{"n_kv_head": 1, "head_dim": 128, "d_mlp": 768, "beta2": 0.98, "grad_clip": 1.0, "schedule": "wsd", "train_tokens": 153900000, "dataset": "wikipedia_en"}
Each number is 50 + 12 x the weight over its row's rms, rounded and kept within 0 to 99. Layers, rows and columns count from 0. The size before them is the row's rms in percent of the matrix's.

# down: layer 4 MLP down (transposed), 768x256, rms 0.0592, rows 3-29, columns 128-255
# up: layer 4 MLP up, 768x256, rms 0.0652, rows 4-30, columns 128-255
down3 094:54 27 56 59 49 60 51 35 27 52 61 31 48 41 57 36 82 68 41 37 43 46 48 30 47 59 40 61 59 74 43 52 44 59 43 57 30 39 46 82 37 37 66 57 45 31 50 46 44 62 43 37 58 41 50 35 60 40 51 63 38 52 58 53 41 48 33 48 44 69 42 55 77 25 40 62 42 67 56 20 48 56 49 67 43 37 48 53 74 55 46 71 36 62 50 44 60 45 44 41 36 54 65 60 41 49 48 55 72 61 56 43 55 56 63 39 48 34 36 43 65 53 54 57 47 66 65 38
up4 053:61 52 59 54 46 50 56 53 61 36 43 53 25 44 44 43 36 37 49 68 31 50 43 57 73 33 53 69 53 38 46 40 50 52 62 29 46 70 64 55 49 70 65 39 39 60 38 65 75 53 45 52 49 27 52 54 36 59 44 32 55 45 36 58 52 49 54 52 46 29 33 56 59 74 61 56 41 62 47 45 48 39 67 38 47 25 47 58 44 43 57 49 44 30 54 57 75 70 66 41 47 52 47 82 38 57 56 61 42 48 56 55 59 47 56 68 53 54 63 36 64 43 54 71 64 37 57 42
down4 043:48 32 54 51 55 28 43 42 53 49 57 46 66 60 36 56 48 72 56 52 47 75 59 44 29 45 49 35 45 56 40 44 49 36 60 33 41 29 33 65 55 48 24 55 46 63 55 44 33 43 64 49 18 65 18 53 52 42 36 61 54 52 58 65 30 55 43 59 31 50 59 46 71 63 49 66 28 51 18 68 34 59 59 60 54 58 32 33 50 42 33 49 60 61 60 43 60 35 50 42 49 55 50 46 40 45 56 67 44 85 57 58 50 55 33 49 57 53 43 54 47 54 46 38 48 42 63 73
up5 102:49 47 50 54 38 67 43 59 51 54 59 60 62 53 59 52 70 69 53 58 39 57 35 63 36 67 60 65 59 43 50 48 58 59 59 42 48 59 62 61 44 48 55 57 42 43 62 43 47 37 23 77 69 46 62 45 20 45 51 30 66 45 35 53 45 59 42 38 55 41 35 63 21 47 63 38 56 58 33 45 51 55 55 35 67 31 44 50 52 56 52 28 44 30 28 47 53 66 40 40 41 31 67 46 35 59 48 41 53 47 58 60 42 51 37 62 58 39 52 50 54 22 49 46 61 20 52 73
down5 103:36 53 51 46 53 43 70 42 47 60 73 50 54 51 49 39 40 53 40 48 64 58 37 55 57 51 45 50 49 55 42 52 44 84 43 63 48 53 31 44 44 71 43 50 68 36 63 58 58 37 32 29 53 81 59 68 85 45 37 52 35 23 54 70 51 24 63 48 72 42 54 41 35 55 53 58 43 65 59 44 45 46 59 48 48 36 51 62 63 55 63 41 46 41 60 57 54 55 56 44 47 60 42 53 54 48 51 48 40 57 46 26 69 62 28 48 59 46 40 49 53 61 31 35 42 34 70 41
up6 092:44 41 30 68 63 37 42 37 54 38 53 51 37 53 66 68 58 37 35 47 66 43 49 44 49 32 52 65 68 40 54 54 56 58 50 12 55 46 42 32 48 34 56 60 47 53 28 57 43 30 39 60 57 39 52 29 51 30 57 55 49 48 33 64 43 44 71 70 55 54 35 50 74 58 46 43 53 63 65 37 59 57 60 52 55 44 62 53 55 52 52 56 64 37 62 57 62 53 42 29 51 33 53 85 47 57 84 54 43 55 68 64 61 27 50 44 44 69 61 69 49 37 62 48 36 57 33 54
down6 090:65 45 66 35 28 71 52 48 32 51 52 49 53 30 63 27 50 51 61 47 65 64 51 48 39 23 41 36 41 66 54 64 59 47 59 54 43 41 40 44 57 48 29 34 61 48 57 45 58 65 64 29 67 49 50 56 36 48 77 47 61 58 51 42 70 55 23 39 39 70 64 37 47 35 39 48 57 48 45 65 83 49 61 74 41 65 39 51 60 66 51 35 63 29 49 45 52 41 39 69 39 41 41 51 51 38 71 52 41 51 46 68 44 65 45 44 38 54 37 65 37 36 52 40 57 48 41 76
up7 109:39 70 45 45 61 63 67 36 48 59 47 59 49 58 69 46 38 51 49 36 60 55 37 44 71 49 33 66 56 62 25 47 51 46 49 53 65 46 41 57 59 56 42 43 50 65 66 45 37 50 21 49 38 54 62 67 50 43 43 20 57 49 40 43 34 48 31 50 31 53 29 52 29 45 49 43 40 35 64 28 63 65 65 31 56 51 43 39 63 63 50 39 61 58 51 51 60 41 37 35 48 54 65 50 51 39 59 40 46 57 73 69 53 46 56 63 53 60 55 42 70 49 31 41 60 60 33 35
down7 105:47 33 39 58 61 47 44 42 40 50 36 45 50 62 59 46 69 38 73 43 60 71 42 42 57 55 37 47 58 52 54 50 54 46 68 47 54 45 66 59 63 39 41 58 60 34 24 30 44 69 51 28 33 49 49 22 40 49 24 65 36 52 49 59 35 71 52 50 45 61 31 61 25 44 58 55 74 52 69 51 45 38 70 41 55 39 43 54 59 68 52 34 47 49 38 63 47 61 57 34 42 46 72 70 58 46 49 63 49 46 72 60 66 56 51 52 51 48 52 47 55 54 61 56 39 54 59 29
up8 096:47 31 66 29 57 46 45 35 41 41 48 49 52 49 47 44 55 44 72 49 58 35 37 62 59 53 61 60 73 44 54 63 49 63 48 57 68 66 54 67 44 40 57 54 57 44 31 41 56 68 63 43 43 50 66 68 47 51 44 42 28 46 59 63 38 35 47 31 43 61 23 64 40 69 37 58 40 49 38 47 50 46 56 49 41 46 64 55 44 37 62 55 55 45 41 47 61 40 63 47 46 41 50 52 42 60 60 29 16 48 36 65 59 43 56 58 40 53 44 44 55 46 42 79 50 44 65 68
down8 091:36 60 60 62 46 52 32 37 58 51 53 42 69 55 50 55 40 59 43 47 63 47 50 56 52 33 59 37 46 63 67 45 26 37 42 43 50 54 69 43 66 42 60 60 54 56 59 60 48 49 70 48 77 67 44 46 49 63 42 65 48 49 32 37 62 56 68 61 43 45 69 27 54 57 37 08 50 71 59 52 41 42 36 61 67 33 60 57 48 38 51 46 69 49 32 41 38 49 51 20 50 65 48 47 71 62 33 52 45 33 71 55 51 51 45 49 46 46 48 73 67 55 58 56 71 55 46 63
up9 094:69 69 61 53 45 51 48 48 74 70 33 39 40 39 71 51 61 66 49 70 53 48 31 41 51 49 67 45 58 39 52 52 49 31 20 55 39 41 48 51 45 44 53 40 51 61 58 50 75 72 48 55 60 23 39 39 69 41 42 55 42 58 58 49 39 62 56 50 46 32 41 47 39 53 56 70 54 29 38 35 67 36 76 39 73 52 40 38 50 61 53 52 41 59 63 45 56 50 51 40 53 57 65 49 58 62 56 34 55 56 61 58 54 55 38 46 57 62 60 52 38 54 32 53 40 43 59 56
down9 096:45 58 56 68 43 74 38 41 56 72 58 38 67 47 51 76 63 39 67 50 48 38 36 32 51 45 36 57 47 62 35 75 36 59 58 51 54 53 62 47 61 50 62 46 47 65 67 51 47 55 49 40 43 53 53 67 54 43 60 44 50 56 64 54 51 20 48 35 38 61 66 43 28 65 33 27 33 31 40 67 60 54 44 48 61 59 54 47 54 58 29 68 53 63 58 44 52 38 28 35 53 38 74 47 51 37 65 49 41 56 51 55 28 48 56 31 57 40 39 56 52 67 50 39 36 63 52 36
up10 102:42 51 46 32 58 68 57 38 56 55 54 49 53 46 47 29 49 61 72 42 47 67 56 64 38 41 34 30 31 41 56 38 69 47 45 60 59 46 67 72 69 59 37 31 40 49 55 49 61 61 48 47 29 50 66 68 71 41 48 58 70 57 44 40 48 46 43 42 42 55 52 42 58 63 39 56 55 50 59 54 43 24 42 36 41 68 43 52 51 38 32 64 35 38 58 31 65 30 67 36 53 24 57 54 59 35 47 70 41 32 44 28 36 63 60 79 48 33 42 48 61 39 64 35 55 72 62 32
down10 106:49 51 60 41 55 30 59 48 36 45 37 60 58 59 42 47 41 62 45 53 27 46 63 49 45 29 54 31 48 34 63 65 46 35 39 38 56 63 44 47 51 54 40 52 57 37 81 62 70 59 48 57 38 57 58 57 62 50 36 59 50 53 66 59 54 41 59 62 67 33 55 54 57 51 60 48 65 50 28 53 48 35 51 46 47 41 54 56 30 45 34 53 56 42 43 69 35 66 57 73 52 45 58 48 64 51 33 47 53 38 16 50 32 50 55 70 53 68 72 50 55 32 69 55 58 55 41 63
up11 095:30 60 46 49 46 37 64 64 50 42 25 42 58 27 59 63 38 35 60 36 59 64 57 81 54 47 44 42 54 40 47 44 50 47 46 70 39 58 46 48 35 44 41 24 24 20 69 65 52 47 58 61 63 29 63 36 40 54 41 68 41 27 42 47 63 62 67 51 39 65 57 38 57 46 59 60 57 25 53 47 64 67 54 33 53 31 54 52 76 51 45 59 41 38 39 75 51 47 46 72 47 34 68 50 60 45 41 55 49 58 61 49 57 61 74 57 60 51 49 55 41 63 27 39 44 54 56 79
down11 099:46 36 51 41 45 22 53 46 57 61 74 28 56 54 63 74 50 52 64 48 20 46 35 48 66 31 61 18 70 55 58 52 51 61 38 42 43 60 57 51 49 37 55 53 57 37 56 38 69 48 43 43 48 53 49 41 52 52 47 52 70 58 44 44 45 54 57 56 54 48 39 60 58 45 56 47 63 38 31 33 63 34 31 39 61 60 62 51 74 44 56 40 18 39 36 64 32 50 76 25 73 46 56 40 38 49 40 60 42 65 48 64 54 65 55 30 69 47 22 51 68 72 43 41 55 79 41 47
up12 103:51 44 67 60 48 63 45 57 75 49 35 47 39 54 59 43 50 39 57 41 33 51 53 43 61 52 56 67 52 53 45 41 49 41 42 52 40 50 33 78 62 71 40 40 47 55 38 70 65 67 46 75 64 27 50 46 54 47 61 56 50 39 51 69 44 34 68 42 58 38 53 59 56 58 58 66 37 45 62 42 72 22 63 35 52 52 56 68 46 57 48 48 40 37 64 54 64 38 52 30 38 64 44 78 41 58 49 37 36 48 39 67 49 29 62 46 33 76 36 40 47 54 52 32 49 52 49 45
down12 107:48 52 62 39 59 66 55 66 58 58 54 40 57 55 61 66 41 51 58 52 48 34 52 42 55 44 42 46 49 43 56 73 58 42 49 65 38 33 52 49 40 37 60 40 55 65 39 74 46 45 55 69 34 33 57 51 48 51 64 53 45 39 50 44 47 41 72 37 62 60 57 59 48 41 60 39 59 71 53 63 36 56 57 83 57 64 26 41 50 51 65 52 55 53 52 57 54 51 63 49 56 40 56 54 49 57 54 60 60 61 43 50 24 26 58 00 43 32 63 50 46 18 52 54 45 35 50 45
up13 107:24 42 60 57 69 43 53 50 45 45 53 52 16 45 72 33 60 43 47 54 43 56 56 58 50 35 56 49 47 54 63 39 46 53 43 34 50 50 58 57 43 62 44 42 63 54 51 34 46 74 62 74 55 27 38 66 60 42 48 21 76 61 60 53 48 61 36 59 61 36 46 70 83 44 54 67 51 68 56 40 25 55 50 34 75 64 45 39 65 46 69 36 49 59 73 68 65 78 59 44 33 53 38 48 50 48 41 39 54 69 45 75 57 41 44 58 68 61 47 54 56 67 56 52 42 61 28 36
down13 105:82 51 56 58 54 43 35 38 38 38 62 79 39 67 60 54 52 66 43 29 73 47 46 34 41 38 50 26 42 44 42 71 50 34 64 44 56 50 51 49 57 30 45 60 52 58 36 37 37 79 50 57 64 38 27 55 49 51 59 30 57 68 39 55 35 63 39 47 64 59 51 61 42 52 58 50 63 58 39 44 41 50 51 38 62 62 55 34 41 63 46 28 63 60 55 63 32 40 57 66 49 52 67 35 59 50 31 25 41 40 55 54 45 38 66 39 51 38 41 48 38 43 68 59 37 52 47 53
up14 118:50 44 68 26 50 39 62 30 72 42 61 52 46 50 51 65 53 54 53 60 44 29 65 65 55 34 68 69 29 34 50 60 45 24 48 23 35 46 55 48 52 47 52 54 47 48 32 50 73 47 47 52 68 63 60 54 59 33 59 26 50 31 45 40 36 55 55 61 41 42 45 48 72 50 54 56 59 51 35 16 41 40 51 40 40 55 41 46 52 40 52 68 54 02 76 72 70 60 37 41 39 40 47 41 39 54 60 33 27 36 42 49 53 36 59 58 28 57 61 61 51 63 63 43 62 54 57 58
down14 110:21 36 35 42 55 54 38 55 42 54 48 48 32 56 54 30 55 48 55 38 57 34 67 68 43 33 44 33 45 44 42 42 51 52 43 53 46 55 56 43 47 32 61 57 54 39 44 50 35 44 61 53 47 61 48 41 42 19 56 34 65 36 48 36 62 51 48 70 54 69 34 73 59 39 59 51 53 49 39 45 62 50 72 57 59 65 39 25 55 42 38 64 62 62 62 57 64 19 41 42 67 56 50 48 32 65 41 42 53 64 37 48 55 51 60 56 57 48 29 37 38 62 79 45 66 43 70 56
up15 103:29 32 53 54 56 21 36 74 48 44 43 60 65 36 70 50 54 40 61 63 38 44 60 51 52 68 74 56 34 61 64 56 49 38 33 43 46 42 60 65 60 68 50 43 47 46 52 66 66 30 42 47 44 48 53 86 53 59 36 56 36 56 50 40 74 41 55 60 66 21 55 54 31 46 45 37 42 34 33 49 45 55 47 42 43 55 58 50 56 42 25 46 58 43 45 42 56 72 54 42 32 45 26 36 42 79 47 33 54 52 55 64 69 52 41 59 59 54 48 47 40 66 76 37 70 53 49 40
down15 102:15 62 68 34 56 24 29 61 29 31 64 49 62 30 60 53 57 49 45 41 51 47 67 79 37 73 33 54 40 72 45 45 60 51 44 31 48 58 45 63 31 57 59 36 57 30 56 53 71 58 48 43 41 51 46 49 60 50 48 59 51 44 42 56 50 34 56 57 55 32 47 46 50 50 46 32 55 52 43 23 46 61 41 34 68 50 44 36 46 53 51 54 54 61 45 42 42 57 57 52 48 48 58 33 35 65 40 30 54 40 55 60 63 47 66 92 75 54 48 44 51 56 47 61 50 42 62 50
up16 101:48 61 65 66 50 76 49 53 51 46 42 53 20 42 47 29 58 30 58 40 53 59 61 71 55 53 49 56 61 55 44 34 55 37 39 40 39 67 52 74 46 53 54 35 47 37 68 45 57 42 57 48 88 31 55 41 43 28 46 48 88 52 60 62 34 57 58 48 50 48 36 50 34 65 58 68 58 43 39 38 55 48 63 35 80 37 36 40 62 39 42 61 39 55 55 32 60 45 48 56 60 50 38 49 45 46 49 55 51 56 55 34 38 43 54 56 68 49 46 39 41 64 54 45 80 33 50 54
down16 101:29 17 42 55 56 39 41 41 66 54 50 52 35 49 56 64 52 23 57 45 56 62 30 38 56 53 46 44 51 48 45 47 64 55 51 35 49 47 48 52 55 36 70 62 65 43 44 61 44 31 38 61 55 36 46 48 63 65 52 50 58 51 57 62 59 51 67 63 61 66 64 48 19 51 38 45 46 67 51 52 53 42 61 51 50 59 46 55 71 36 57 43 31 65 65 64 76 52 46 62 49 40 31 45 49 54 54 30 61 46 49 66 40 45 38 38 53 61 52 50 55 50 49 59 78 53 74 28
up17 104:56 86 59 44 52 41 46 70 37 49 53 57 40 34 61 27 52 62 54 53 56 38 42 47 44 49 56 44 37 23 74 26 43 54 54 41 59 40 68 72 72 35 55 64 33 53 63 57 55 41 37 78 71 63 38 28 48 33 49 59 64 71 40 56 31 63 58 45 32 47 50 48 40 52 44 42 37 48 45 43 46 46 46 31 61 38 31 55 36 68 71 54 38 43 58 41 61 54 44 48 67 56 44 54 51 54 65 59 43 35 44 54 24 49 40 61 61 52 59 54 58 43 45 60 38 39 34 51
down17 106:57 41 45 48 55 64 49 47 45 64 47 66 50 36 38 70 74 37 43 42 41 31 46 58 65 36 55 51 49 62 57 51 51 62 61 48 53 60 66 61 61 49 38 56 55 56 21 58 70 46 51 52 52 49 73 35 38 53 38 63 50 77 62 34 48 41 43 60 50 71 54 44 64 69 54 52 34 38 40 54 46 59 59 28 57 60 46 67 53 40 41 54 53 51 33 47 62 35 61 38 56 61 54 59 45 47 56 48 44 24 40 69 46 26 58 48 65 41 97 59 53 50 37 42 34 54 50 42
up18 105:33 58 28 73 59 58 42 44 59 35 23 32 52 49 40 45 42 49 51 28 46 60 24 58 47 25 49 65 35 51 45 34 51 29 45 47 58 62 42 61 75 45 44 42 46 65 60 55 63 71 35 59 40 49 31 37 39 37 36 32 44 48 40 72 82 57 40 36 65 58 50 41 72 53 46 53 40 53 43 45 43 47 65 39 34 45 59 35 47 57 47 51 38 40 42 62 45 58 35 56 33 51 57 47 49 54 49 47 37 52 36 45 50 64 45 53 58 65 51 39 61 64 63 58 52 50 36 35
down18 108:39 45 30 62 67 51 58 43 53 45 45 48 60 38 18 53 46 47 27 38 71 49 31 53 68 25 41 61 47 67 40 35 75 36 47 51 72 54 56 66 70 59 37 61 44 72 42 65 48 57 41 57 36 60 35 35 32 42 26 50 40 51 44 66 45 61 31 14 67 68 71 57 61 37 36 63 48 57 43 65 26 48 50 29 60 41 63 41 51 59 56 48 57 41 58 71 51 32 30 80 47 77 55 48 55 50 65 40 60 32 45 50 53 64 39 40 52 69 43 47 52 52 60 47 75 59 47 34
up19 097:50 43 42 60 60 62 47 52 76 48 51 37 47 31 58 57 52 32 49 57 64 17 56 52 61 62 34 56 39 28 64 49 49 29 37 53 28 51 42 60 47 62 55 59 43 41 34 40 66 42 45 75 48 40 53 32 36 45 79 59 62 56 51 40 68 38 63 40 47 39 33 49 36 53 47 47 42 34 61 56 36 44 51 58 56 33 50 54 54 69 45 49 34 41 60 63 56 43 60 50 27 59 48 27 62 40 50 45 59 44 26 54 57 43 45 65 60 72 68 67 30 31 51 54 40 33 31 65
down19 097:29 30 59 45 63 36 52 32 48 52 45 29 50 33 45 56 65 44 46 56 57 49 50 41 31 48 42 56 48 66 49 36 61 36 61 66 77 27 49 43 63 80 65 57 41 32 61 62 52 38 40 27 76 51 39 65 56 62 37 43 47 59 60 41 65 45 46 57 53 57 56 49 56 47 55 56 71 52 28 51 39 52 38 58 40 61 57 46 36 44 44 73 61 51 51 48 68 58 56 35 36 51 61 38 55 47 48 56 41 40 38 49 49 54 63 51 62 50 27 47 52 33 55 62 38 39 68 32
up20 101:47 42 64 70 45 61 54 55 41 38 50 70 62 41 56 30 68 64 52 55 60 33 55 42 82 38 56 57 52 36 53 40 43 47 45 46 61 55 31 46 55 29 58 28 55 40 41 49 71 31 58 70 43 37 44 76 61 49 71 48 60 19 47 41 46 75 36 36 62 39 30 52 51 37 52 49 46 44 75 60 65 33 48 36 61 41 53 53 50 76 32 39 51 42 51 40 52 56 53 61 29 48 42 62 61 43 40 64 45 61 65 35 45 31 51 51 29 36 37 56 46 49 57 76 55 30 57 50
down20 102:54 33 57 34 34 49 56 66 67 43 48 87 52 20 48 36 74 62 53 40 42 54 53 47 67 53 48 56 37 53 40 37 44 66 65 46 58 40 42 34 60 49 49 39 56 22 33 63 45 59 62 41 47 31 46 48 72 49 58 53 37 43 40 58 42 53 59 43 48 49 22 52 54 52 52 57 41 55 64 61 50 39 30 21 61 49 80 56 27 75 35 51 55 36 44 62 51 50 50 44 36 32 47 48 53 45 21 56 47 54 41 53 63 29 60 46 27 59 38 31 43 63 59 68 60 49 50 49
up21 098:37 54 52 37 42 47 86 52 56 29 59 43 39 39 46 58 64 50 38 52 57 53 36 39 69 11 62 47 46 36 62 61 42 58 53 47 53 52 53 58 57 70 48 51 60 67 52 40 66 53 61 46 59 51 58 70 59 53 50 37 60 31 56 24 50 34 45 49 48 49 58 48 59 57 41 63 35 60 33 41 73 47 61 49 51 51 33 58 52 48 69 52 41 61 38 55 49 55 34 21 53 47 59 42 51 52 59 44 39 50 51 54 59 38 65 49 46 43 38 60 49 47 68 50 32 28 68 49
down21 101:62 30 55 64 43 50 33 48 50 53 54 28 64 53 43 51 58 69 63 49 61 65 48 48 63 44 56 53 55 59 30 56 57 58 81 39 48 64 51 50 56 42 42 81 51 56 37 65 57 39 49 68 45 37 46 60 64 53 55 37 42 68 62 65 48 34 43 54 64 66 39 53 27 37 51 54 60 60 56 33 39 53 45 82 66 65 58 53 62 56 51 57 42 36 44 47 24 46 58 33 63 57 62 48 56 45 50 66 44 66 31 58 22 73 61 28 47 58 55 50 61 49 34 40 54 62 50 48
up22 093:49 50 55 47 56 68 61 54 54 41 51 50 67 50 46 32 58 39 43 45 70 37 41 49 57 51 51 39 50 41 50 48 51 49 44 58 65 60 73 42 39 58 60 46 58 69 41 62 46 59 16 57 71 45 37 54 59 35 63 66 33 48 61 60 51 61 47 35 37 34 39 82 67 54 28 49 41 51 47 64 60 39 39 36 59 26 61 57 36 45 38 50 53 40 65 40 54 49 37 57 33 56 73 74 51 57 39 37 47 49 48 66 34 34 51 53 68 39 70 35 64 40 60 60 41 61 50 56
down22 096:65 52 39 39 55 56 48 51 46 49 34 58 45 50 62 41 37 45 44 42 56 62 47 46 58 25 46 50 41 60 50 52 31 50 53 41 37 49 69 27 44 60 49 44 28 48 35 57 47 30 26 55 39 42 38 36 64 63 49 54 56 65 54 53 40 58 44 63 57 70 55 55 51 42 41 62 53 81 51 57 45 38 35 45 43 54 58 41 30 70 51 38 43 57 37 69 58 64 45 36 50 55 57 50 43 44 44 66 63 66 69 57 44 52 46 36 53 43 62 60 70 67 33 26 63 44 43 49
up23 105:63 49 46 34 55 46 77 82 57 39 46 50 53 61 50 19 56 44 42 41 55 34 51 48 67 50 62 47 45 40 49 56 41 75 37 49 59 54 44 61 21 59 66 47 49 51 42 62 52 48 42 55 59 46 55 84 62 19 44 46 36 57 62 52 50 31 45 48 21 59 30 45 52 50 48 39 42 70 64 54 39 44 53 49 59 39 49 50 39 49 35 50 57 21 63 49 67 57 57 47 51 48 61 57 60 39 51 70 54 58 59 60 24 50 61 60 50 53 60 48 71 12 80 52 49 61 49 33
down23 105:48 47 52 68 44 51 48 50 49 38 64 41 55 35 67 34 49 37 37 31 32 59 40 50 41 57 42 37 58 56 48 47 46 49 65 73 50 72 59 77 43 34 45 53 38 42 47 54 48 38 64 55 62 40 30 53 48 67 57 49 48 43 61 62 33 51 25 53 46 84 50 49 41 43 52 62 53 67 43 48 45 43 49 53 58 52 34 59 63 61 35 53 47 45 48 48 59 37 64 50 28 67 50 63 57 61 48 58 61 43 43 60 48 58 57 53 19 55 59 59 75 62 43 52 47 49 40 43
up24 098:56 46 61 53 32 56 51 63 58 52 41 48 58 46 41 31 50 63 58 35 38 45 46 59 38 42 59 49 59 33 61 52 65 45 59 23 35 38 45 40 48 45 45 33 61 47 60 56 52 39 36 56 77 26 48 41 60 34 56 51 46 64 55 77 31 41 58 55 66 34 64 46 48 63 47 49 58 68 57 41 54 49 50 39 50 41 55 38 49 67 51 36 51 65 33 42 49 38 38 35 40 34 95 61 42 80 38 54 32 46 56 65 46 37 63 51 83 43 41 64 44 44 37 46 39 50 47 55
down24 099:56 60 43 45 59 56 58 67 61 51 51 77 49 63 39 51 28 46 59 46 59 60 56 64 39 68 42 36 46 62 62 48 43 39 38 58 46 40 36 44 39 58 24 31 44 53 49 38 30 46 69 40 43 42 47 38 59 57 52 58 47 49 57 32 61 81 40 48 46 44 54 59 52 61 68 55 39 56 53 71 58 65 42 32 19 39 32 38 41 46 47 38 71 71 51 43 37 40 41 51 56 77 28 66 53 63 63 53 46 66 49 44 45 44 37 46 42 34 59 44 14 43 55 62 62 56 53 52
up25 098:41 48 66 73 46 64 39 64 76 39 50 56 44 38 54 62 53 48 64 66 57 39 49 62 36 53 35 81 42 34 47 29 66 41 41 35 40 55 39 37 41 64 61 37 38 65 39 58 45 46 48 60 46 20 56 61 57 47 30 50 36 51 31 58 54 37 41 63 54 40 23 70 40 52 53 39 49 59 45 33 57 36 74 49 75 54 40 52 52 41 43 36 34 37 61 71 76 70 41 47 72 43 68 50 50 26 53 65 63 40 64 61 45 55 49 57 49 53 49 85 59 43 50 78 64 49 60 48
down25 098:36 47 48 54 44 47 56 37 41 58 57 26 55 50 53 38 53 62 63 45 39 41 28 19 72 43 41 39 61 37 30 52 34 40 56 43 47 43 48 52 47 42 54 58 55 53 63 48 65 38 43 39 46 63 42 57 46 41 55 47 42 47 69 63 40 43 73 51 41 41 61 37 53 57 38 31 56 19 52 77 50 51 47 73 70 62 50 56 76 72 37 76 50 37 27 64 52 44 53 55 45 52 45 62 46 64 64 58 29 48 38 43 42 52 28 25 52 54 59 46 46 47 47 40 42 33 43 57
up26 096:58 45 38 71 62 65 39 46 59 50 53 43 43 43 65 58 43 31 50 38 58 28 56 36 51 48 44 44 38 54 49 50 55 50 54 29 30 51 29 43 41 48 66 53 38 47 51 63 44 63 43 62 72 40 58 56 58 67 54 36 43 50 52 59 60 38 59 45 41 43 52 34 67 31 50 54 57 55 72 56 56 74 52 45 45 60 56 58 28 54 62 59 23 35 43 52 47 53 48 55 40 41 57 75 33 57 64 42 34 39 42 49 60 53 47 66 54 45 41 53 60 44 63 30 69 24 56 59
down26 099:48 52 55 53 76 53 51 66 49 39 72 52 54 69 38 40 68 60 53 35 65 53 40 44 43 45 44 34 50 48 28 66 67 40 62 57 37 53 29 51 25 61 35 45 48 54 47 61 51 44 62 56 35 58 48 57 39 65 69 42 54 35 38 70 45 48 59 60 49 38 38 63 57 33 49 41 60 48 53 48 36 40 60 35 42 68 40 57 57 42 56 39 55 31 62 59 61 52 69 56 46 54 29 46 27 70 42 39 44 49 49 57 53 59 40 61 47 50 60 40 40 44 24 59 58 55 58 76
up27 092:60 33 61 56 39 52 65 37 53 67 38 41 46 53 63 28 53 52 42 42 40 51 47 60 79 55 53 67 69 44 46 57 63 48 63 42 44 49 47 61 59 74 39 56 57 41 55 63 61 46 41 63 57 17 63 44 54 48 52 49 56 49 31 42 46 49 25 57 39 50 44 51 40 41 54 63 40 22 39 34 52 42 57 44 44 49 46 57 40 40 58 54 54 33 38 51 42 61 53 37 49 39 49 63 44 67 58 45 47 43 51 40 76 46 59 47 57 38 69 60 36 14 51 30 43 66 51 49
down27 094:34 55 44 53 50 48 44 58 39 64 45 58 65 51 57 28 28 61 48 33 56 63 69 57 69 56 40 31 42 23 34 48 53 38 46 55 50 46 60 42 38 56 38 46 53 48 43 58 55 69 63 51 42 56 45 34 41 55 62 52 61 49 39 36 46 70 33 35 53 48 52 67 55 40 44 49 40 44 37 33 32 54 51 44 73 46 38 31 37 41 71 44 64 49 43 29 62 66 62 63 54 77 60 38 45 45 43 41 57 67 36 47 43 48 44 56 34 57 61 44 35 20 40 75 52 42 49 77
up28 096:61 48 70 36 68 51 50 59 57 43 33 42 67 43 53 64 56 56 44 56 36 41 26 60 58 41 41 54 50 50 74 43 55 43 57 38 51 38 53 54 47 61 73 64 35 35 37 54 41 34 47 49 43 51 52 54 37 49 51 57 45 50 43 64 36 58 49 69 42 40 47 56 51 27 63 51 34 58 50 34 35 52 36 44 46 65 47 34 53 58 31 63 35 38 78 49 63 52 46 24 40 31 62 77 65 59 54 51 53 54 55 53 49 62 55 62 41 60 27 51 63 50 40 39 50 42 53 45
down28 097:46 67 41 49 41 54 50 52 52 30 60 65 54 29 50 45 37 45 47 35 46 55 79 75 71 53 40 58 58 38 42 53 54 35 46 39 54 56 39 45 40 57 35 39 52 39 79 79 54 62 40 58 53 70 60 52 50 42 67 41 48 58 49 45 52 28 52 51 60 54 55 53 30 58 50 47 65 57 49 58 69 53 62 68 59 49 29 47 42 47 50 27 57 79 36 63 48 63 51 63 45 42 48 42 17 56 52 41 38 56 41 52 54 46 57 59 38 60 68 39 54 43 42 34 23 49 42 70
up29 116:48 66 63 71 62 28 47 52 82 39 54 56 46 44 51 66 59 37 54 48 50 43 40 74 58 49 55 70 60 40 50 56 57 29 40 44 65 85 55 28 51 68 36 33 60 39 66 55 48 57 49 46 31 26 45 57 33 64 43 62 29 52 38 63 44 50 57 48 43 49 37 36 42 81 63 56 31 66 42 50 42 31 52 37 41 63 29 38 52 35 66 47 54 55 29 47 39 52 60 32 28 46 63 51 41 39 63 44 55 57 60 44 52 29 56 62 59 69 57 57 52 38 65 36 55 43 44 47
down29 114:46 70 54 47 71 41 39 46 54 34 38 39 42 51 43 28 55 55 57 33 44 50 73 42 59 32 49 55 62 42 63 50 37 57 48 38 54 65 65 28 48 50 21 53 53 50 73 41 55 55 67 65 47 48 43 33 34 43 53 31 25 59 72 32 48 67 47 38 48 53 56 51 48 50 54 43 51 58 59 39 46 53 59 53 27 63 70 38 56 63 54 61 35 44 40 62 33 29 48 53 60 51 54 54 76 25 60 42 48 40 23 53 58 52 72 60 45 36 58 35 30 56 45 44 28 63 55 54
up30 091:51 43 45 64 34 73 30 60 59 57 42 65 43 39 54 53 59 38 63 52 56 47 20 61 43 52 48 57 45 53 72 23 57 35 53 65 48 47 56 41 63 60 51 51 37 56 43 42 38 64 65 61 47 50 57 54 37 35 47 53 45 55 52 32 37 62 47 38 50 55 56 65 28 34 73 60 43 32 67 61 77 07 61 16 63 25 24 48 49 56 72 50 33 36 45 53 59 30 55 49 59 48 36 57 68 42 47 56 46 51 64 39 50 32 31 55 53 57 48 46 42 43 50 68 24 55 38 38